config.toml
vocab_size = 2048
warmup_steps = 53
doc_mask = true
Each number is 128 + 24 x the weight over the matrix's rms, rounded and kept within 0 to 255. Layers, rows and columns count from 0. Numbers have three digits each.

# layer 7 attention value, 64x128, rms 0.319, rows 7-23, columns 0-127
126115119112138124130135131112097095150150139123170155133106136126131097124147161112162104111151115126114100120093145108128119112087090158121089095126116134132098152113158134118117099138120098118149140123152111133137130135088125188151109129116114156141098155124122136150104116155139116146132142145167110162084127122130161128139143180127140156121135129124149179171123117145109122104111
134114112136118105193108113131093141162126151098128104136121097115118123090136174151128146119121089128176139116154125167130089145114143140153130107117120134124139127136152135146113137130163128118155132102147093148107151158098131151113095148151110131129092124106125126143113139135153142109138163102123137090138170096150147154132137155131146108112119131118197141135141161083170142162105
110149077126124132108120124108143126085125127104123146154103131118106136115139106113180136141119151085095129146119154140165084133152171104124118159140136142142120149109123104142145136115158122162108138108117088107097130113102147099095087099073133140117089112128136131125112158149146146133086140099119096107112125104088115103106143143127089179125175160125113093133133158141141125114068
113097114098117135124114082173109138156122098131177154067113146096138142081127069128136121106118136137085134123167139138137123089119138085115095123119117132084145119130101158116120156160177134136093117134123126149069125135116147164131146173075114106131126162109122091142138127151121120140126140096149151135127125133133082084142148090148132136131124104116167177084136154103153123124113
114100166141160125137068193098148155068157163142134119158108165152138120103151092110144148164147108135086149089131080080118089121135179115133141152137124140117105091133127108149110109111122124088130118122134134089102111130122162088161120150156117135132140140124108174124119117118138126115158123088142125159106094126162154145122120151183137131106122118133113145123111150113122141175144
124110188151141119135135162109098141171146140111100138104171103160122114186168127178146110161101127121133080107135115114127105195107095142092157123107113171184127132111139140141134134091110062125107113139107081150097150100128113095112120148153119065127114097167117121118106124120122149143113111113146186143123121159107097132127152171149152097119135122121125133129117111134140147093128
161111103154112158119161111144132121111128132137149104150154138110146108121135089132116108120131117138133107153109106141118114090123193160129152157127099135105169122165169137108092102118166136080125105108114142095112092163131139083156131126140135119150169152174142099128143137168131163187104107135091135131077119114133121128159134146093124120132153105105124155113123111153141119093100
123138117162118090117128157115107135167099129119110147101143096077093129130137148086157128128138146149141127133123152112146117131152141121098166119116127127149127118157089120099136126153098163128121127136084153105092096113131119116149115069166107117157082139167132117134158120192079131108089138137170153134156120116185148133110153077133142148116084179095113116172152121127148106112162
108138114110122122127155136134157086110149183103112127165124109165114152129122149087141136135134109135107125094125122161105096127108148128122138127103097127073116102092124123119133080123122121166121141085122161124117094123133113141169160116096134126150119102088148137105148151150105111132139135090101139136110129089093124110140135142133158141197135174137111140143132159147161139149123
139042095137146134127175087132153150110127109143148152114076141153127153130104101112119154157118133098150162126126089131126128138094081135133148138185115160123159137125143093095126146104131131110145109133080120168159056115169108112115093120124122132138122121134114127089135104131177095150139168116105113119109102117138135107140157144113153149138130106126121152100180143147128111100147
134139095144131120160151129104136105097167111149085097114092116145127155145128130147153157155102114119132076112119117107152167139162136126130059094149119119154154114112103123164115101114120106109127101142153138109134066147114109108136134145182150141122133171117146146103170131125168162113096121101144139161127141139085111104147118085185126122132122160123176146120165121148105069137127
115177124142121150154164123139130127116116134123105109127096120122144127095104116076147093126134110102151151110146116131128175090127106154104124117152117088166133163136176139177112111120172111146164123137136161090132133141139151083174171111127127110089125079130104122130076124106123140160137122091129158067115148115133144103150119089119139120127132141145103072093125154141142167084123
118127084157127104101141147150104172127106179137142169164118108131121130132087132146137103094121136129136166111031128119095133097100141086124141139129073133108183135119143121104119134142143144134142177144141073131106152109130137127154105137137140068124110109123120171125137122108128127123128140114099142147141121099108104120094149117141095130115127147106160136131109105132106141082155
156108101121109103142101101166120152145155120139115090147192140135130151129147153144136114102173179131100152140121135105103138107111093120148072134138166148095105122130105142135114108113107137148102118121127159133113143107141150078106086111102136120135161082132175117145144082113091113097144158114107132105143141094155139146124119108151125129109098090115165119183129120187118144098073
119125127103101135147145126163121114098147107129149139118119125148112127116097128115083147154143134116105089111094158118113095156154136161142126139124156127170169113150114073135156100164135147121134171129152172151072110128151169107153170125116132092133117133142125154169103138100139124105113178162144110135167118118110124147127143161111119147104139090142123125113136127139166114122111
126122157104132116142134125094166118148143118120109103151121143116111077147137137170156131171113154111168149144152150104109118090137121117132165141129109152103131109136156132139112121107096118144125157152140119115137087115124108142084088157138124125136145122104102084120119150110128127085138106154186128135155111124132133124127112111128127126113124131120135130149126110163152133090135
136160136137166158140120148159095153144117122158148145151092082139129141197119135144071102115152104101131199121125168123136144137098124087129145141118097114167103142150133115131150111146156148157146143119116110084136126138109145090143139174156106170118121123090151054140169119121141096139141154136108091085125112134139120104166109120141129125148160138112100127148087115063179139119131
# layer 7 attention output (transposed), 128x128, rms 0.314, rows 7-23,71-87, columns 0-127
115113105150112127122115106120134118152113141119168128120133130138131115132141119148135125120120113121109132148127162145122110126119095085151115110135135149116119152127124085151134134118116137141121122149160103106130114142124142146139137127136112147126148152143136136106157092114134109131121129124138131106154124142148179134092161155143175102098105145125124114138121159111086122146137
128123122126129111122108108138150154117087125138112141088125131123144169104101138121153130096118155102116111130126135153098136125144113136132117113118138116110125117132118122111129120122120117129133115159151130112099113120129127156132162153126109113158162144135120137155153134142128108143138133130104120146156134136121145099097116108080154129123130134151138125146137132098124120088120
123150139105115129098158125108104126142115101105181117128138112145138146129117116173131138092158110134134106140127091141151132140090132130126118149110104108109151107108119107123154105138106100115143133113112168119114148127140096126121165147138114114091114121128118111097176167118141144135137146119100123167115168106127114132111119171134145139115119134129154139143126102132137116145148
160146123088101132135135115097100110131172107144134116128125126120106126134101141172178129125112143150122109114141141147100112162146129123137113131123116136129135150122120151152139125123128131158126133121154144124116086108091159141125129117126147143095145130157113090175135149125142134129105145144123149170133134137108152153129105129108121128118124139105140127130109147117131110127173
132148117109129084132115117145162119139122094113118116178123090121122136148136145105163127118135143106140136137100169133102124111137122181128102149124108119115154132114169154130148149114130150089127157154114134128133124104110115127122101106131123093153135118114121134104107157150119109146102114109151145145127103124144118124130130133140144147172113098112110155116128131123147131121128
133134108083150144151122130110096163160155109110128126137137094123094116111127140137125122109126121150137140143118091138108126104133120129149161085123138125127160148115125143144122108123089114149138151112111108126137124102121116137124127132138149137125125091133144166137124105121129148112088091086135096071126145109152103125163115159102136121155166122141149129139121114115121113117133
126111135163131124137133113132082110118129120106113143134140155139119112128133120107123148128126106124129150119112100129103082113123105104110132135147137128115098118158116153160121160148128108136095113102139113150142143162115121147160094123130127138134129078117173103141117128102139136107143149124140136185104131123121116134111135085121143147141119132138115176137137175125142114113089
150109113127108134122140096123112137124130095131106128134103141138121130154088142142129138117160165111149143100140116112119152116111135129146125074131104103141131128144148128140132138130114078084113091142126139133087109147163144140122125132112131159141149137137117143139149127167135136131120110132092109082116117144144130135160114142127102144118134138149104143122108146127121119133125
109135132122112176146137131164133103112135141129162134136130156117117114160126099126110142121128143120138126139101107144105125136129160107117156136146079126102142129106118094131157138128155121138137157135123110128134119130130154156133130165113150114104152114146138151085181151099146115128098144118085134115152111122155148131124121143123144135097118110133134105142139103094122125102135
126111110152161131131169123146124116123097147127131145142127130113109118154118107155116129118120117169109103098140160120147124106120104107139122171145092100127122161147137126090138113121152123136132149135142142124118133135108110123137123108125121095113116152120171113108105112144169128149139119134099166154136142109138111140124117145131121149134127142129148120128151156136137099120132
118105147109114136153144098130107105137147103137098112135144149112136158124175150131135130116135132141119106139136122108082117124147157127150133130147113116101124140104108142132098167115123161084113113122165107122184129145131127126186154128151130108091116126128145126180143143104132111132136094150134122130157128123119113098150149134125123116117099184150124120106117105132135170137165
119125141103121114143121142126120120129100084095122121077149143114156106116113125120116110128122119123131143157129122106170120097125143103141122106149116129152132103107132141144121134116118129113139141112120114076127114106144143092113137153112131101127095136127137116109139172145139115102101149128122108125131150129125146143129092148137133118167112141121157091107114095153150131125097
127143163105148119116136135169142124142151159122141124131134110151111114113101111150128138102144127122141126135149080123120140168129138140116136133134092141134165150104128124146120134154118132111154125140122148111109145140109126139114150114119119153121112136109151120154137128121157143128103149107088090114143103117121184126092130117139116087134140107108102142124139164149130110139092
174134123124097140121129108146126126100142121106149145123097133146133134134133148119135107145140122120118136150121131117125094123135110141126144105107121115129155140153118124146126097100116125148095080135140143140150123114124178137130126122094114155132130128123137083105142120145103150127119115136121157122138119129120100122118131132113107151146065115155107131139124095102134141139104
143124144097126137147132073120109151123123132138147117103143154129150169124135147106135087115123157157127132130137131131097151148119148155145137126109135117155137127120126124116133111118122107160163136133096108137130149120143095114111126117145147125133111122139148147134168125116132135133110166105128123166099117110098142132100140156132122169148147127145132141105118148113125174127112
117149140104121126123133125132105117112110135122146170125127124107162110153112103143129091146106118109120112139118108160107127112156112127123149129128137095143118130130125137114156125144114119141122159128138136142116140117176143112109102110127143125116124124118088135151128122158139135135156108096139108134124150129164124143150144116132158114120155106144141136147165150136135128103140
119117094149137104124109134106162150094183107135147131133099096149135121096140106137096140134121082116092133113140151149132125142115109119138107104133142109144104122131106129125162119154154169143115132136140151109152114110115130140101102180141149123121115119105156129116128152164117115151153136134163137122136145118112143130159106161129119130158179128123129146137128138154130119103100
127146172160150131118163147131118148091171093104070185118154115152123129161116125092123112144125143135156109072145104074126072140182176130147104094117078101114138145161164178109131116140147143124121098101116165155106142106093103104144121110111133118131149124116102110148152141095135115115134153118148130182129126128098094121197106112145112150150174105139106122131123112164132141100137
119119136183116153160140145129101086142183138129172111144108140129121060153150106144106106147142131145146132095158102118155138115124189144099146152152092157124136154128117156151139144108142128144118138091140102170149126140125132104074139063096145131092095114109151101048141104114139127095125077139176161103119149141144083167170131141197082126136111154085091128130134130173148112192116
121106110148121117164138132137118134116154155133064156101116132094093125122125126053109099184092128169137188123089124177090153125126101118132165104153172187164109138178114148151114136114157139134110140134081115117150091117110153125127089122076115145155161131116114185135101132143118124082120112146131135083117066139137120097137119091112103099159145121120079076130126145151115182130157
093115144152141147125114134199135182142064140146141124140135120155161098141179114069082133129140147081112148165110130107177123082134124127105154126131127115125088112111161105150097119114123159091098100135111104135163139119192103120098129156162141097159146135089139166089093067113142137106170112133162069082181069143150121066154182150168153099166165128173126097108135111148126104138069
105101131161119174127192129106103133134142136129154145073130169158128103117110134170100145155126161180113117106133083120144109191128162069092137095129125093174081107141062101106118073168105103147139083081146139119140124167169143127110148153130167146136102151154098138156134093101169143140155149131080105063138158164083110134113077112076069118080146166132135088145127147136155119107117
120144125155086157135105097140163086093115144135124135102134191151136105132128102145115152166131165079148091105127153118144127173109190137106095175146078117178098116104103118091148153109192182147096131158095185110109103142176198146145172166134129101117167155110105099129147182117117093167153114148136157221111071125121152159107101126125119152118069144122119142096131136153101153127122
147134093091100097136141159138173127105151143118162155053122095148127178118104152155133092101081173142122061128136168133137172118118158177142114128113141138130121138085109139088119106119130167124151127131130154110130135095116127140087183115110135098113131146097063148101112114141114138134143100126101123063169107177133155111177101171138102106119134095128138049168153056088109177121183
093112126137167127132147165153145122163114178141154157115128152108125185092154119103180108170134103139110107131096143140101088113158160134113152182120148152128106125104147120116138134111130138188155180117122135118188120085078152110048135151137104098106144119126118114157133125083108122167138137123167175205141153108098068085044124116101147085148129130123144137150127112125162151115120
164090095121107086126130093069119183154084123141118137122114078114144131106174177146150132098125108162095137126144101112132144154132148185114137089108183120125110122157100159150106109145133129104141086127135154129144127149139109100159084093118141137143139174135108058188073109165086173134139101156141151167108156118096123146139079122104118099144143163103118087124156141146122101143119
168139133139105073123075138077081130131126129117140094125159124163164114127138133097130104130126147119122145137092110116099134143125168153129103100080165137122108102063112139145125141124156189099114117106112117120161153153124166108129143190127150168154150119170077142146151144050078098107068146088180085060132108168125171133103169114161136141102130085058087156134103155092137139116113
166194099141143135109088165118135142092072129114172146113110133145128108095098118142135115142111104106134170108108159138165123204093126140071153143109152132166160134159193094117171069108104110195114089118112169121088128134073127128051078145100095149159163115135093116080086132151122150107122155091139129128093132148132153155124098139121116161133153071099147108113115181105117073124092
144138157187112164089134113088119133171110156144147123202120107106133178154134146146161139091126163130149127126109147188095129147125126158078122148106151109091162123150099143113137114104161106150177119137145183196097153150123086195153163109137132159158134123084096142151120070151110139176153109091105131108129116159181103121122168114146103142106144103142083168162151128101116108165206
158118115092136117135113118061100113122135075110120121100136182096161164129143171105146142147111142100100141118119202099162104072110102091126105134129167153143111106169127126095133144086114151088122077140099083174170139134147113070132126114129113115151134149146117122115105141123114135113161124110160158150146167168138062103169115111129112169110117149168147127154103097120093153102155
082088112096150130140080179094164134158132088195096131113146120108107106122139120107116124099095161157131147102147128142110142148109123023166091146195110157136099126132145150120135169159121126085155155126133124100145097172129076115111196117131148102146124126113091146112099153150149104145110131112159115147068157162091125104110171160154155072111174108137154155080131177133121089147160
124125117178118118119105170127162120117162129138117129106098084115122102144095130156137157132107091111107139108125104114185098122168107122142121112142127141099098119114159146169145188111123111128070120105155094075147128127065165170144111169125121174141147139145116113157137145125118127124176062143110127058139146173180087114154103069149140068107101147114140140184135109150135088120129
144142142158118142121108124129172122156134122116127126141130159147118150084109139100119149098177118164165101127142164131176147135075157132129115140130130146101106151187123129132141134110175137128109098131134119124110122171057095138160178174107102109148142117155170110099126126093156141118132135144120115137109141098057151100048125155121089139142145146097145125103069087144121119149111
127131139124140141142111094162117064130072112152102112117119191107097125105138154125180122127126145135142148196109097076151105107134195159131151137159119124090157151154161145143083150097067091143160088105134112179133148152147142097190108035134103153136163148154120134152134091102129136108099110157112118109137106160116118122088167092108141100088055091151106083107135120111136135190152